Weights of a small GPT-style language model, trained from scratch on English Wikipedia.
Size: 8 layers, width 256, vocabulary 8192, 12.7M parameters.
Architecture: learned and rotary positions, biases on query, key and value, untied embeddings.
Training: a variant of Muon for these matrices, 787M tokens, 12014 steps.
Each number is 200 + 20 x the weight over its row's rms, rounded and kept within 0 to 999. Layers, rows and columns count from 0. The size before them is the row's rms in percent of the matrix's.

# q: layer 2 attention query, 384x256, rms 0.0884, rows 27-32,90-96,154-159, columns 0-127
# k: layer 2 attention key, 128x256, rms 0.0835, rows 26-31, columns 0-127
q90,099,226,194,194,204,178,190,220,196,170,183,236,215,230,196,178,229,209,195,252,176,259,181,193,199,176,196,198,212,184,196,172,238,189,213,193,177,204,213,180,195,205,203,163,184,230,192,191,186,209,216,204,209,190,176,200,212,183,202,198,200,207,176,212,181,244,215,183,218,181,213,172,229,181,193,191,191,217,200,219,211,257,223,209,211,217,219,179,211,225,213,237,155,237,197,210,169,164,205,214,199,213,221,177,196,184,230,191,223,224,196,189,165,193,206,216,163,189,170,201,200,191,202,225,218,195,191,201,173
q154,104,220,210,214,188,187,203,206,214,203,204,217,194,202,195,211,238,184,231,217,205,242,166,202,185,184,238,209,195,151,210,199,225,189,175,196,202,236,227,185,200,238,208,188,223,165,217,182,204,168,248,209,185,225,196,197,227,189,204,203,203,197,205,204,155,231,224,226,196,203,192,204,169,184,190,190,193,211,200,190,169,218,186,163,234,221,189,208,224,215,184,203,187,182,194,232,191,179,197,198,203,204,196,187,230,181,211,215,200,249,181,194,219,204,202,178,227,189,213,211,220,182,207,205,174,190,198,216,146
k26,104,211,178,216,203,187,192,193,170,223,203,240,226,208,166,168,243,204,194,167,160,197,190,190,204,208,180,187,190,202,192,157,214,212,191,224,196,199,209,181,211,232,166,226,179,202,231,214,187,199,176,259,233,207,201,195,208,210,232,207,158,183,129,223,194,221,195,205,206,192,226,224,164,196,151,200,205,202,193,213,185,147,197,179,203,187,197,188,215,183,211,189,185,196,220,216,209,201,201,225,220,219,209,178,228,218,189,194,214,172,200,205,200,158,193,200,212,215,223,188,219,214,240,205,215,191,186,206,197
q27,112,199,187,215,174,202,192,225,176,186,193,198,188,220,178,207,204,201,187,185,220,211,199,252,176,236,219,191,190,199,181,190,185,212,230,177,219,183,205,199,194,222,209,186,204,186,165,198,211,201,223,208,221,213,173,220,207,170,231,191,194,187,243,236,178,184,188,201,193,209,212,244,205,213,202,216,201,224,251,211,198,200,233,202,209,229,175,233,189,150,217,197,201,247,166,229,170,189,195,191,206,182,202,244,233,169,192,214,208,181,194,217,212,213,211,203,211,216,199,211,209,203,217,206,189,186,197,225,238
q91,102,231,210,193,206,220,189,182,185,162,210,237,215,210,175,211,160,210,205,197,239,190,211,197,175,178,187,204,205,179,232,184,222,204,248,202,192,176,198,200,179,226,217,177,209,170,220,206,229,222,215,211,215,214,195,179,218,173,181,205,207,214,156,207,189,175,198,229,191,195,229,250,225,222,196,208,234,205,206,208,172,218,230,215,189,182,169,207,190,202,188,197,185,234,226,204,202,189,204,219,182,177,198,179,206,192,180,210,184,178,199,208,209,193,166,225,220,214,176,237,165,240,215,171,225,182,179,152,169
q155,096,181,208,185,187,218,197,204,210,184,202,189,211,179,218,182,218,167,186,213,224,221,182,189,200,200,209,188,242,238,221,204,205,189,237,201,193,228,234,230,201,193,175,235,221,177,178,185,193,232,200,216,223,219,211,209,247,198,199,198,205,206,192,237,218,211,197,203,203,185,222,212,167,170,222,162,187,224,190,221,167,185,227,185,184,206,204,211,200,160,186,203,186,216,196,195,203,221,154,213,206,143,189,221,185,176,198,221,152,169,246,211,178,193,197,218,214,207,194,197,169,211,186,222,219,215,170,176,215
k27,100,199,176,221,183,225,216,207,230,194,229,218,177,199,192,163,211,183,245,226,193,227,191,182,189,179,198,205,205,199,170,193,193,201,192,194,225,202,217,183,225,198,204,192,189,204,205,227,190,179,187,195,210,223,211,213,172,209,196,161,165,228,214,183,198,206,195,222,178,200,179,208,200,203,176,212,200,146,176,173,201,188,198,168,187,190,189,144,174,187,204,205,165,170,193,193,232,191,190,228,159,196,230,199,166,215,225,219,201,208,226,179,172,212,193,207,215,181,214,195,220,174,227,172,175,190,167,201,189
q28,104,205,189,200,198,173,219,236,189,178,198,214,208,187,196,223,221,201,176,206,227,173,210,202,211,194,204,213,202,179,200,199,215,222,167,205,187,223,210,215,188,185,194,214,218,200,236,211,206,189,193,204,215,205,182,200,225,161,185,220,174,209,196,187,229,239,179,210,185,160,240,209,175,233,230,219,219,233,248,151,208,193,225,197,208,189,203,220,200,216,183,218,178,170,175,188,199,215,183,179,163,172,201,195,198,237,216,226,185,162,178,188,216,195,216,202,185,200,201,219,196,200,171,226,200,196,208,197,193
q92,118,206,207,178,188,225,180,179,186,209,214,213,194,211,207,198,227,209,190,184,183,198,199,211,229,172,214,226,161,175,208,181,225,248,177,218,199,186,206,206,190,209,173,146,189,172,187,210,227,215,194,241,210,193,201,168,207,211,216,165,175,214,174,197,170,235,201,190,218,218,202,223,216,180,214,191,200,247,236,197,207,189,223,203,209,222,186,208,224,154,210,179,173,230,191,212,216,220,165,209,194,204,225,217,206,181,213,178,242,187,209,221,229,180,219,192,182,228,199,191,197,188,149,190,196,251,182,184,179
q156,105,201,184,226,206,201,214,177,211,189,186,199,191,222,217,228,234,228,204,209,202,183,190,206,223,143,214,169,217,171,225,201,195,245,214,196,181,176,204,167,190,174,225,177,189,152,190,213,194,203,209,220,222,209,213,169,167,217,227,205,172,214,208,196,245,186,208,214,214,224,224,202,195,217,192,220,180,191,177,169,192,197,181,192,199,210,185,170,238,177,209,220,210,199,193,179,182,188,205,200,221,237,186,181,161,183,182,205,207,246,239,164,227,171,218,211,222,175,194,219,209,219,188,197,188,238,206,188,186
k28,111,194,199,187,198,205,207,203,200,243,233,208,178,253,193,185,188,198,193,213,173,191,195,193,138,185,217,182,254,183,208,190,216,153,176,200,207,187,193,218,206,193,177,201,226,223,191,205,198,186,183,200,182,154,172,206,229,223,209,185,232,177,172,198,169,202,197,203,181,229,209,158,206,178,198,203,226,210,220,202,201,184,200,164,195,165,200,207,201,207,211,191,215,173,163,208,222,209,233,206,192,221,182,220,208,223,226,213,203,184,152,186,208,202,211,200,174,187,174,214,202,202,227,174,186,203,196,188,191
q29,109,200,169,202,207,145,206,174,218,196,201,202,207,188,198,213,182,188,205,190,178,218,191,206,199,173,223,248,207,165,194,171,196,231,186,197,204,193,216,163,180,186,169,194,193,205,205,218,204,219,261,207,225,221,175,209,176,238,161,184,200,224,165,196,168,183,199,177,215,191,222,204,182,191,194,187,222,169,224,152,194,208,240,175,183,172,174,193,174,168,205,201,218,209,182,153,230,215,178,193,179,193,198,208,218,197,228,176,237,207,217,167,177,223,209,182,184,213,210,202,222,201,188,178,201,225,188,169,207
q93,107,186,219,180,211,217,199,187,161,193,189,205,204,235,194,218,204,218,215,152,224,191,237,209,199,198,200,224,172,144,219,180,203,246,219,164,243,203,198,186,219,200,201,226,195,169,214,206,182,198,240,221,209,195,182,155,191,211,224,181,202,194,163,248,188,207,206,213,203,153,222,184,223,180,237,221,184,193,224,172,217,211,209,204,180,194,178,206,188,165,226,199,182,198,179,168,203,173,193,212,190,175,211,193,192,210,166,190,240,197,185,216,195,213,230,181,181,219,204,207,189,213,197,214,185,211,199,223,210
q157,105,190,196,169,197,211,214,184,205,184,176,208,214,203,202,197,201,179,221,197,199,195,213,187,196,177,219,210,210,173,194,183,214,195,227,159,192,197,200,205,202,194,198,201,209,206,224,176,209,206,244,189,198,184,192,198,211,231,216,195,210,201,203,218,198,243,223,198,204,213,225,169,174,195,262,191,185,195,214,208,220,217,236,179,201,194,236,192,185,189,200,194,196,191,141,196,226,194,196,215,187,205,191,232,173,215,216,205,223,207,170,213,207,197,227,161,164,206,216,179,196,209,200,242,192,214,234,224,257
k29,105,218,220,239,226,208,157,198,219,214,219,171,245,206,204,185,185,176,215,212,209,162,197,163,207,235,211,183,240,203,204,203,231,241,181,199,209,221,203,216,200,205,195,200,174,186,205,219,231,177,186,188,182,214,217,209,187,189,198,156,199,209,175,215,209,219,204,232,204,219,205,196,202,223,177,202,230,185,206,192,192,217,166,222,201,187,205,196,202,244,206,219,199,174,184,237,198,218,206,213,234,170,219,223,214,194,226,222,235,204,192,218,198,191,174,189,206,234,201,203,196,166,190,206,215,193,190,189,189
q30,113,220,228,212,212,196,231,181,163,192,230,226,234,197,191,208,188,201,237,221,212,187,180,187,224,196,175,207,189,159,197,214,170,196,179,227,191,214,242,208,223,212,225,213,191,205,196,187,196,196,165,194,143,172,220,222,203,214,222,212,210,227,190,254,167,211,238,213,210,214,208,205,223,219,175,222,192,194,225,214,181,193,196,237,199,193,199,187,194,184,201,210,188,194,188,187,188,226,186,215,225,215,216,225,210,220,201,227,230,228,214,201,172,179,196,201,220,208,179,213,190,205,212,203,195,191,182,169,194
q94,098,194,273,202,198,162,216,202,201,175,178,168,240,217,166,205,225,175,199,184,179,177,212,208,220,223,205,194,170,174,215,196,163,180,211,205,181,181,189,209,188,220,202,207,203,232,191,188,172,196,204,170,202,212,177,196,229,222,196,210,203,202,228,209,171,201,199,191,179,212,185,225,208,213,178,236,218,226,186,192,192,188,182,160,161,242,192,177,205,163,238,244,174,226,196,211,206,201,205,224,199,192,208,228,221,200,195,205,195,203,217,199,182,195,229,204,199,228,220,195,197,206,226,205,205,213,183,173,195
q158,104,167,222,222,198,189,208,214,171,197,156,182,201,238,216,176,210,180,215,214,180,182,181,230,186,196,184,199,178,205,188,232,170,186,207,192,182,206,171,188,224,223,180,207,210,211,190,221,174,207,195,213,186,216,192,167,184,234,206,163,198,196,204,219,195,206,225,200,198,209,206,201,236,229,192,198,208,217,204,184,209,179,205,210,168,202,184,211,190,203,192,224,205,208,228,236,222,200,166,204,214,214,211,211,217,191,220,215,223,211,180,219,181,239,197,223,210,218,198,179,201,206,200,187,183,212,168,215,200
k30,103,193,165,213,213,181,170,211,197,202,247,216,193,184,172,217,203,207,225,189,194,209,194,190,187,181,190,197,229,176,202,179,189,166,215,174,179,197,188,185,169,231,196,206,164,205,205,211,192,183,184,217,192,184,220,208,230,199,228,218,209,215,194,245,249,197,200,233,206,167,188,210,175,186,213,215,176,192,193,215,159,178,244,223,195,203,199,202,201,212,200,191,224,189,183,204,168,184,221,191,205,189,190,208,199,215,219,206,235,178,211,197,211,173,189,228,190,220,196,205,187,204,227,211,176,171,221,216,215
q31,101,203,203,226,215,226,223,211,213,211,191,192,212,226,209,230,186,203,219,176,202,208,192,200,184,233,176,195,215,220,246,208,239,195,189,198,205,191,159,197,184,190,221,218,177,213,196,231,230,189,193,178,192,162,157,214,219,207,192,209,229,203,229,177,210,190,222,202,198,218,167,169,202,167,171,203,196,215,209,191,199,196,209,205,160,203,214,199,220,220,189,211,193,214,228,200,254,228,192,234,193,200,183,204,239,203,225,187,227,201,177,225,215,194,207,211,210,201,170,207,184,194,204,196,196,218,243,184,229
q95,107,209,170,198,195,200,195,218,193,196,226,204,244,207,198,208,205,183,197,216,161,185,189,197,232,227,193,190,230,228,218,204,202,220,208,215,181,193,219,186,210,201,194,211,214,190,195,257,197,193,231,203,198,192,203,208,223,207,188,168,213,224,171,213,178,211,173,223,185,223,228,170,183,174,244,178,193,202,168,176,175,203,234,205,206,179,188,190,185,175,198,249,181,183,216,220,192,211,170,211,203,210,190,202,214,219,225,195,230,228,157,187,172,195,145,193,210,182,208,194,211,194,189,183,204,179,192,194,217
q159,102,210,189,174,209,185,194,219,178,187,207,200,210,191,215,207,218,212,241,213,182,197,221,194,181,212,192,224,240,232,221,194,202,202,202,199,226,180,216,153,211,223,217,186,200,218,178,237,231,205,199,222,171,183,191,202,178,188,183,243,202,236,221,180,172,190,166,212,208,216,171,188,224,219,211,201,152,184,174,186,182,233,209,188,184,200,227,216,220,208,172,230,201,214,195,195,201,192,169,185,203,209,173,195,214,188,179,193,184,215,188,174,164,256,188,205,197,201,221,143,251,173,174,217,199,202,189,217,206
k31,100,209,185,192,189,206,238,180,189,204,234,226,203,189,208,197,173,179,193,141,180,171,223,193,154,162,178,197,199,191,184,208,220,198,172,191,201,190,246,224,168,207,160,197,194,189,187,168,174,234,180,239,244,198,175,208,228,206,224,201,179,231,223,210,206,189,218,201,179,203,181,190,212,209,194,219,192,203,225,220,183,211,217,227,239,215,202,193,177,193,220,213,164,197,175,213,181,223,169,181,221,207,214,184,185,194,202,211,202,178,240,197,173,186,174,181,226,216,218,193,197,212,173,197,190,204,183,186,203
q32,111,214,194,177,205,206,208,215,164,181,214,195,208,213,195,157,226,160,204,200,182,169,175,162,171,177,202,223,150,203,204,207,196,231,182,200,197,214,210,192,207,230,209,185,182,238,185,191,168,185,216,198,178,207,166,193,167,172,215,206,214,198,204,174,179,203,194,197,201,237,168,205,193,194,205,186,230,238,202,199,186,208,197,201,188,162,194,219,152,201,207,194,260,209,197,224,178,188,211,191,234,166,201,176,194,225,183,223,180,191,205,169,220,203,205,218,191,226,237,228,199,204,192,207,208,156,206,230,216
q96,096,211,197,172,176,181,179,180,231,193,224,195,196,205,206,213,211,171,185,221,191,196,183,195,182,224,170,174,191,211,195,214,225,205,192,194,186,219,212,190,172,213,178,203,239,189,188,193,188,174,173,175,199,147,191,218,199,187,207,166,181,195,218,196,183,232,193,234,181,224,178,168,194,223,209,223,226,241,217,235,211,181,183,172,227,168,228,196,213,204,210,206,221,176,226,184,207,191,225,182,230,217,196,167,199,239,225,216,185,206,191,150,228,211,181,184,210,206,185,225,195,217,226,209,212,178,222,194,172